config = dict(
    num_hidden_layers=8,
    hidden_size=128,
    num_attention_heads=4,
    num_key_value_heads=2,
    head_dim=32,
    intermediate_size=320,
    vocab_size=1024,
    hidden_act='swiglu',
    norm='rmsnorm',
    norm_place='pre',
    norm_eps=1e-05,
    positions='rope',
    rope_theta=37300.0,
    rope_fraction=0.5,
    qk_norm=False,
    attn_scale=0.177,
    bias='none',
    tie_word_embeddings=False,
    parallel_block=False,
    init='trunc',
    init_std_qkv=0.0366,
    init_std_o=0.0,
    init_std_up=0.0366,
    init_std_down=0.0,
    optimizer='adamw',
    learning_rate=0.00194,
    beta1=0.9,
    beta2=0.98,
    weight_decay=0.11,
    lr_head=0.00731,
    warmup_steps=274,
    schedule='wsd',
    decay_fraction=0.69,
    decay_shape='linear',
    final_lr_fraction=0.1,
    batch_tokens=16384,
    max_seq_len=128,
    doc_mask=True,
    train_tokens=137700000,
    max_steps=8405,
    dataset='wikipedia_en',
)
Each number is 50 + 15 x the weight over its row's rms, rounded and kept within 0 to 99. Layers, rows and columns count from 0. The size before them is the row's rms in percent of the matrix's.

# layer 5 MLP down (transposed), 320x128, rms 0.0766, rows 49-65, columns 64-127
101:99 42 48 77 41 43 65 52 23 25 78 38 58 66 47 33 20 46 60 59 43 43 71 54 56 33 27 43 55 64 65 30 50 65 38 45 50 46 61 60 53 71 33 44 56 45 64 56 54 31 41 34 52 68 64 57 48 75 45 49 67 51 56 46
096:42 68 51 77 45 70 62 58 68 21 45 68 73 61 53 45 65 37 36 50 46 56 49 48 61 38 51 54 28 21 76 71 47 58 52 75 59 60 24 65 45 42 79 56 22 20 68 34 67 55 57 36 55 46 44 47 42 70 44 28 52 44 67 61
101:37 63 63 33 59 50 17 36 38 38 53 51 41 55 44 32 47 38 49 33 33 34 77 26 54 55 44 49 54 25 46 61 45 40 36 40 53 63 32 42 59 67 69 29 15 30 53 43 40 63 74 29 26 65 61 54 76 17 51 45 70 47 57 52
100:52 60 27 45 44 55 51 54 38 44 70 47 47 54 75 48 62 59 53 47 69 40 65 74 57 95 15 23 49 38 35 37 65 20 38 51 35 34 30 36 59 57 46 36 45 28 40 32 31 54 50 50 59 46 56 51 40 65 59 38 30 61 44 42
102:50 58 35 57 70 39 53 59 86 44 60 46 52 49 66 90 67 49 14 44 38 43 31 49 63 76 30 56 58 73 72 73 62 48 68 36 47 46 50 34 50 35 44 53 72 42 62 59 47 69 58 49 43 49 54 37 38 65 45 52 62 75 53 52
101:45 37 49 37 71 59 33 50 64 53 63 43 39 48 75 58 56 48 31 54 70 46 30 66 51 62 76 44 57 36 92 44 39 44 41 35 68 53 41 51 00 54 71 73 66 61 54 40 49 39 65 77 38 40 44 44 59 38 65 68 61 52 64 28
095:35 70 30 62 64 45 67 61 72 50 40 43 62 32 70 48 15 40 75 44 34 76 55 57 79 49 37 32 79 51 36 68 68 42 62 48 37 63 39 63 58 32 69 46 52 64 43 59 37 37 32 53 76 70 43 45 52 66 63 19 30 38 38 34
098:56 29 45 58 52 52 65 74 34 58 33 62 48 47 50 37 51 39 50 43 47 53 65 47 35 82 46 26 69 48 61 50 61 51 43 30 53 70 47 74 69 41 59 72 29 56 45 66 52 67 59 36 78 60 32 73 21 52 43 31 70 65 53 58
096:53 53 38 41 51 31 47 38 60 49 35 48 25 45 51 41 53 59 74 54 67 59 41 47 31 37 52 19 64 68 56 58 30 28 68 38 36 27 36 49 71 48 54 48 65 55 54 47 48 53 63 52 70 43 55 67 69 52 59 50 54 29 36 41
096:64 32 43 56 62 40 28 36 50 86 34 46 32 79 60 41 69 49 51 63 38 45 55 46 68 55 34 41 36 72 61 54 52 41 48 45 42 64 51 47 44 39 27 52 72 11 61 31 29 61 54 72 38 35 45 22 70 27 52 40 79 17 60 45
101:49 63 46 74 57 54 57 28 31 55 76 46 59 62 43 72 35 52 40 48 59 40 63 44 58 49 29 30 56 38 47 53 53 67 17 60 57 66 67 40 31 40 35 56 26 30 31 44 41 68 37 48 80 68 62 40 82 39 46 66 53 66 26 48
103:42 58 83 37 71 40 38 50 82 53 54 92 37 47 48 54 81 62 34 36 31 53 48 26 53 31 54 57 45 36 66 60 55 63 38 50 46 37 43 54 76 67 49 49 41 19 72 70 52 34 38 54 32 46 54 72 61 65 40 34 70 63 43 75
103:41 45 30 56 77 45 40 51 46 42 43 44 50 73 57 52 70 80 34 71 55 39 59 71 45 18 59 39 41 52 36 64 46 27 53 68 28 64 41 57 78 79 70 84 58 49 48 48 78 46 28 72 71 60 66 61 65 23 57 54 54 46 54 55
100:67 59 49 39 54 47 55 36 56 52 42 52 52 51 72 82 39 68 59 26 22 23 83 38 71 42 47 71 36 24 29 43 46 71 57 41 36 49 20 43 36 38 67 44 65 59 54 30 43 44 89 63 47 38 53 32 51 40 53 56 43 59 48 63
109:76 36 50 44 51 60 33 77 63 41 76 60 46 52 64 65 56 53 43 60 46 16 32 55 56 52 31 51 32 46 42 55 68 56 61 66 80 77 51 57 63 39 46 39 58 62 49 55 61 57 54 39 48 53 55 53 42 28 56 67 73 41 41 25
100:38 64 43 50 61 55 24 65 55 40 58 37 48 65 46 62 38 33 35 47 59 67 76 60 39 54 64 43 31 60 54 53 26 53 54 50 54 72 82 34 37 46 55 69 77 50 60 57 49 49 73 66 74 11 30 51 72 62 67 35 65 41 54 31
100:59 17 58 49 45 52 38 26 34 62 19 48 36 63 61 39 49 57 39 47 50 46 34 53 44 36 29 45 64 58 66 78 75 71 34 22 59 72 43 49 39 52 24 57 37 34 65 43 43 32 54 28 66 63 78 51 41 66 52 46 26 25 34 37
# layer 5 MLP gate, 320x128, rms 0.0783, rows 50-66, columns 64-127
104:59 32 66 24 66 36 37 61 55 32 31 49 33 42 52 64 60 40 41 64 71 45 80 55 47 42 37 88 49 35 42 82 29 57 75 37 57 57 19 45 64 62 63 45 50 62 77 50 59 70 57 51 41 46 47 45 58 70 38 33 37 92 56 62
103:66 63 67 43 46 26 30 89 75 69 40 52 39 62 56 61 49 73 30 65 30 55 60 45 40 50 46 52 30 53 38 68 75 64 51 42 39 55 48 34 52 45 49 32 60 53 58 37 27 73 40 61 47 46 61 28 49 20 68 65 46 46 37 81
102:56 52 65 51 88 29 22 86 51 62 56 37 69 43 48 48 44 28 74 63 39 61 44 45 43 38 18 50 40 55 79 50 38 40 48 64 60 56 50 54 78 71 62 34 51 47 37 71 47 69 35 37 29 52 44 67 58 61 27 41 50 69 54 49
094:63 71 76 50 46 66 25 46 48 38 66 49 31 54 54 31 58 42 93 52 42 83 31 64 33 35 40 41 52 76 46 18 42 53 20 81 53 39 34 24 59 72 68 39 53 32 44 35 25 29 51 58 48 74 46 35 59 36 46 29 64 49 51 57
096:28 61 45 54 09 50 34 40 49 33 40 71 28 69 38 68 81 35 32 66 52 25 56 55 49 56 43 66 70 62 46 57 39 47 51 35 66 39 39 57 49 46 19 63 57 62 38 70 53 62 71 65 73 38 29 45 72 41 61 52 64 45 78 32
096:61 56 53 56 45 46 31 53 44 76 43 24 62 47 36 43 58 40 77 50 42 49 59 49 46 59 64 49 77 68 44 85 53 68 73 27 58 47 32 67 50 62 89 52 25 55 88 55 46 52 49 52 42 31 68 46 86 52 51 16 76 54 59 60
101:75 48 14 43 44 66 16 61 41 49 42 75 69 45 47 57 52 49 75 30 66 48 38 45 50 46 29 46 49 36 67 34 40 72 36 73 67 58 60 64 50 39 57 61 36 77 53 32 56 46 20 54 63 67 29 24 47 32 62 66 50 34 50 45
099:32 77 44 31 57 49 31 50 48 82 30 45 30 28 46 66 53 40 52 57 34 44 39 38 56 65 32 27 75 73 27 51 46 73 47 48 47 85 26 48 49 09 36 52 60 70 37 42 36 51 61 63 63 43 30 54 80 34 50 30 26 60 49 61
096:45 66 96 67 43 34 72 67 58 50 37 17 51 43 61 66 47 49 38 63 39 50 57 63 39 61 50 59 45 72 46 43 45 51 75 58 39 68 63 65 73 76 46 45 74 57 65 56 56 83 64 40 53 46 35 27 65 65 52 32 59 46 42 70
096:41 55 58 68 48 43 54 52 30 62 72 50 55 71 35 56 31 60 54 49 16 57 25 42 48 52 55 69 50 33 35 52 46 67 40 30 66 41 61 56 24 49 36 36 28 77 62 45 39 59 19 65 46 26 70 39 53 63 37 45 81 62 57 39
097:52 58 21 76 45 64 17 54 21 65 50 59 34 62 42 53 39 52 62 54 61 52 48 23 80 60 31 40 56 52 65 67 56 57 43 71 47 69 26 61 60 28 63 55 72 36 65 49 45 60 45 77 57 59 49 33 53 41 45 46 56 51 42 63
098:60 62 60 62 56 32 54 14 63 54 46 31 55 57 53 68 56 75 38 62 57 60 43 46 42 08 46 46 76 47 30 46 56 43 45 59 40 56 52 65 48 54 60 71 51 49 43 53 50 49 39 49 52 68 76 49 32 78 22 51 37 50 27 18
102:67 31 59 47 41 43 40 54 52 40 37 44 36 43 62 51 83 46 61 19 38 68 46 61 77 68 22 72 51 53 82 82 51 53 60 27 51 50 44 40 30 46 43 30 48 50 46 59 47 47 64 43 63 57 35 29 48 52 36 64 25 79 62 17
104:56 80 77 28 24 60 37 58 55 44 47 48 20 45 65 07 55 64 45 34 52 57 36 53 73 62 41 59 66 34 20 57 41 30 49 69 49 79 51 60 54 45 55 36 62 59 43 47 31 58 51 50 66 59 47 29 32 46 56 76 43 53 33 62
105:45 87 33 54 36 74 40 66 31 43 61 36 46 40 36 56 54 49 78 44 21 31 38 54 46 39 42 42 22 43 53 49 38 63 52 60 61 68 64 69 31 30 61 92 58 61 61 48 67 63 32 67 70 22 35 50 61 58 54 21 63 54 43 28
110:57 68 47 56 57 28 30 44 53 90 50 40 40 35 48 41 44 25 34 53 58 68 48 29 88 62 42 43 55 24 51 44 57 78 44 39 59 76 46 63 73 28 77 47 54 37 71 52 08 49 54 18 66 66 52 60 35 60 35 23 58 41 51 42
097:70 77 75 42 54 44 36 83 52 59 67 41 59 31 40 35 72 38 43 68 48 38 80 40 34 46 20 58 40 40 62 40 66 78 39 55 36 31 22 62 56 45 70 47 63 77 44 42 31 44 68 54 30 28 54 60 40 73 65 78 74 43 47 27
# layer 5 MLP up, 320x128, rms 0.0771, rows 50-66, columns 64-127
096:38 61 44 54 55 64 30 49 55 54 73 39 56 23 50 68 44 31 63 39 52 56 57 40 44 70 50 39 20 41 38 43 74 50 51 68 21 59 54 55 45 35 30 73 82 75 23 57 64 54 35 59 78 48 36 72 70 53 42 45 66 47 18 43
106:84 50 75 59 44 59 44 58 39 78 17 54 61 53 39 56 38 44 23 87 62 30 68 53 44 33 42 33 44 54 48 36 55 91 57 53 31 62 69 52 38 47 52 51 69 67 39 65 39 66 64 35 71 55 63 03 57 72 52 46 37 53 56 49
099:45 38 66 75 39 52 93 39 42 63 50 51 56 56 15 44 58 51 63 66 51 51 66 60 60 44 63 42 50 48 78 45 79 56 62 48 62 56 78 54 69 51 73 39 58 35 33 66 35 49 68 54 37 66 68 37 33 42 28 30 47 15 45 42
101:52 49 62 42 56 51 48 51 45 36 55 28 45 46 50 39 25 67 50 53 54 36 11 64 61 47 41 47 54 35 53 42 56 50 56 41 42 51 16 50 69 61 56 65 55 30 38 33 36 43 74 51 81 51 52 75 67 57 54 13 36 36 55 76
099:58 67 60 32 15 52 23 37 55 23 52 68 24 55 33 73 22 58 46 78 35 60 45 30 40 46 51 65 39 45 43 35 59 58 50 41 51 28 28 44 57 42 40 53 60 48 61 68 50 53 40 63 46 50 33 51 36 52 61 33 46 56 51 66
093:67 47 45 60 46 61 30 58 37 74 61 73 63 65 44 54 76 87 53 49 47 52 60 53 60 55 26 45 38 34 51 51 40 25 40 44 24 35 51 67 27 57 36 62 49 81 35 35 43 41 28 55 63 76 31 42 59 32 22 76 56 28 33 32
099:52 60 75 59 51 56 70 48 89 46 38 51 40 36 56 71 44 55 62 83 61 48 37 43 35 71 47 82 61 48 82 25 54 56 67 28 51 49 43 37 45 22 56 37 55 64 46 44 46 38 55 71 63 59 44 32 54 73 42 35 12 54 34 54
099:38 42 61 29 43 52 45 65 39 41 59 42 68 68 63 27 41 43 66 51 49 46 28 67 64 27 56 37 42 47 00 30 20 49 60 33 34 61 54 66 51 23 64 29 57 69 73 39 76 46 47 57 61 38 07 24 63 48 55 65 37 58 62 43
095:88 60 49 56 73 35 33 71 43 33 32 53 78 37 69 34 27 54 69 73 55 32 53 60 29 25 66 40 26 52 69 60 56 49 70 35 39 35 53 67 49 71 51 60 59 62 33 47 89 52 58 41 50 40 67 56 29 32 36 69 60 48 19 50
104:73 42 60 65 27 66 58 27 58 53 42 61 66 61 61 43 64 27 80 56 57 50 58 59 71 19 54 74 60 62 91 27 57 21 47 63 49 33 50 59 51 56 20 42 55 22 57 66 29 20 88 26 58 63 46 26 39 69 44 53 24 61 43 36
103:35 42 60 67 48 73 46 76 62 42 67 54 40 50 49 59 19 65 42 65 15 49 40 39 48 64 46 31 43 57 61 55 59 46 40 78 40 25 58 80 56 37 56 38 56 70 33 53 59 90 60 61 48 69 49 73 27 49 42 87 65 66 34 41
103:66 46 38 36 50 75 59 58 46 70 55 55 42 48 58 51 47 64 42 64 38 57 48 40 35 44 66 52 12 42 59 73 48 35 42 51 72 46 55 55 46 55 51 38 44 61 38 49 45 64 29 40 23 31 37 34 22 24 42 63 66 47 28 63
101:66 59 62 42 49 25 57 50 69 62 61 53 31 34 58 59 40 43 70 65 30 40 52 53 47 88 65 37 41 52 68 47 64 44 26 59 15 38 25 29 47 39 61 36 52 31 40 37 11 66 47 39 26 41 56 25 81 63 64 34 55 41 48 53
108:43 31 50 53 55 37 55 49 24 52 39 63 57 51 81 58 26 82 54 52 74 47 50 63 40 29 66 44 10 31 40 58 52 50 67 72 72 54 40 64 36 21 58 70 36 60 28 69 41 54 54 45 52 40 58 49 53 41 29 54 46 64 53 24
101:49 41 41 37 27 51 47 51 56 56 64 62 38 64 73 55 56 35 42 34 64 47 76 52 54 15 53 33 73 46 27 50 35 64 62 50 47 29 60 50 51 52 53 71 16 46 49 49 61 52 60 50 39 47 88 48 56 77 52 64 64 89 72 64
103:26 45 55 46 49 63 62 54 36 57 70 46 55 64 52 58 55 61 37 45 64 34 42 46 10 57 62 58 54 55 58 46 63 43 50 62 62 41 71 68 58 91 24 52 54 65 26 57 71 39 51 85 16 38 50 38 59 48 62 48 46 73 39 44
094:68 76 64 75 51 43 64 62 57 41 45 67 52 85 53 43 61 64 28 24 62 67 53 57 49 56 63 63 45 46 37 53 58 51 54 43 39 65 39 27 70 28 34 30 43 63 82 63 39 67 59 59 72 32 60 49 33 29 57 38 69 54 36 55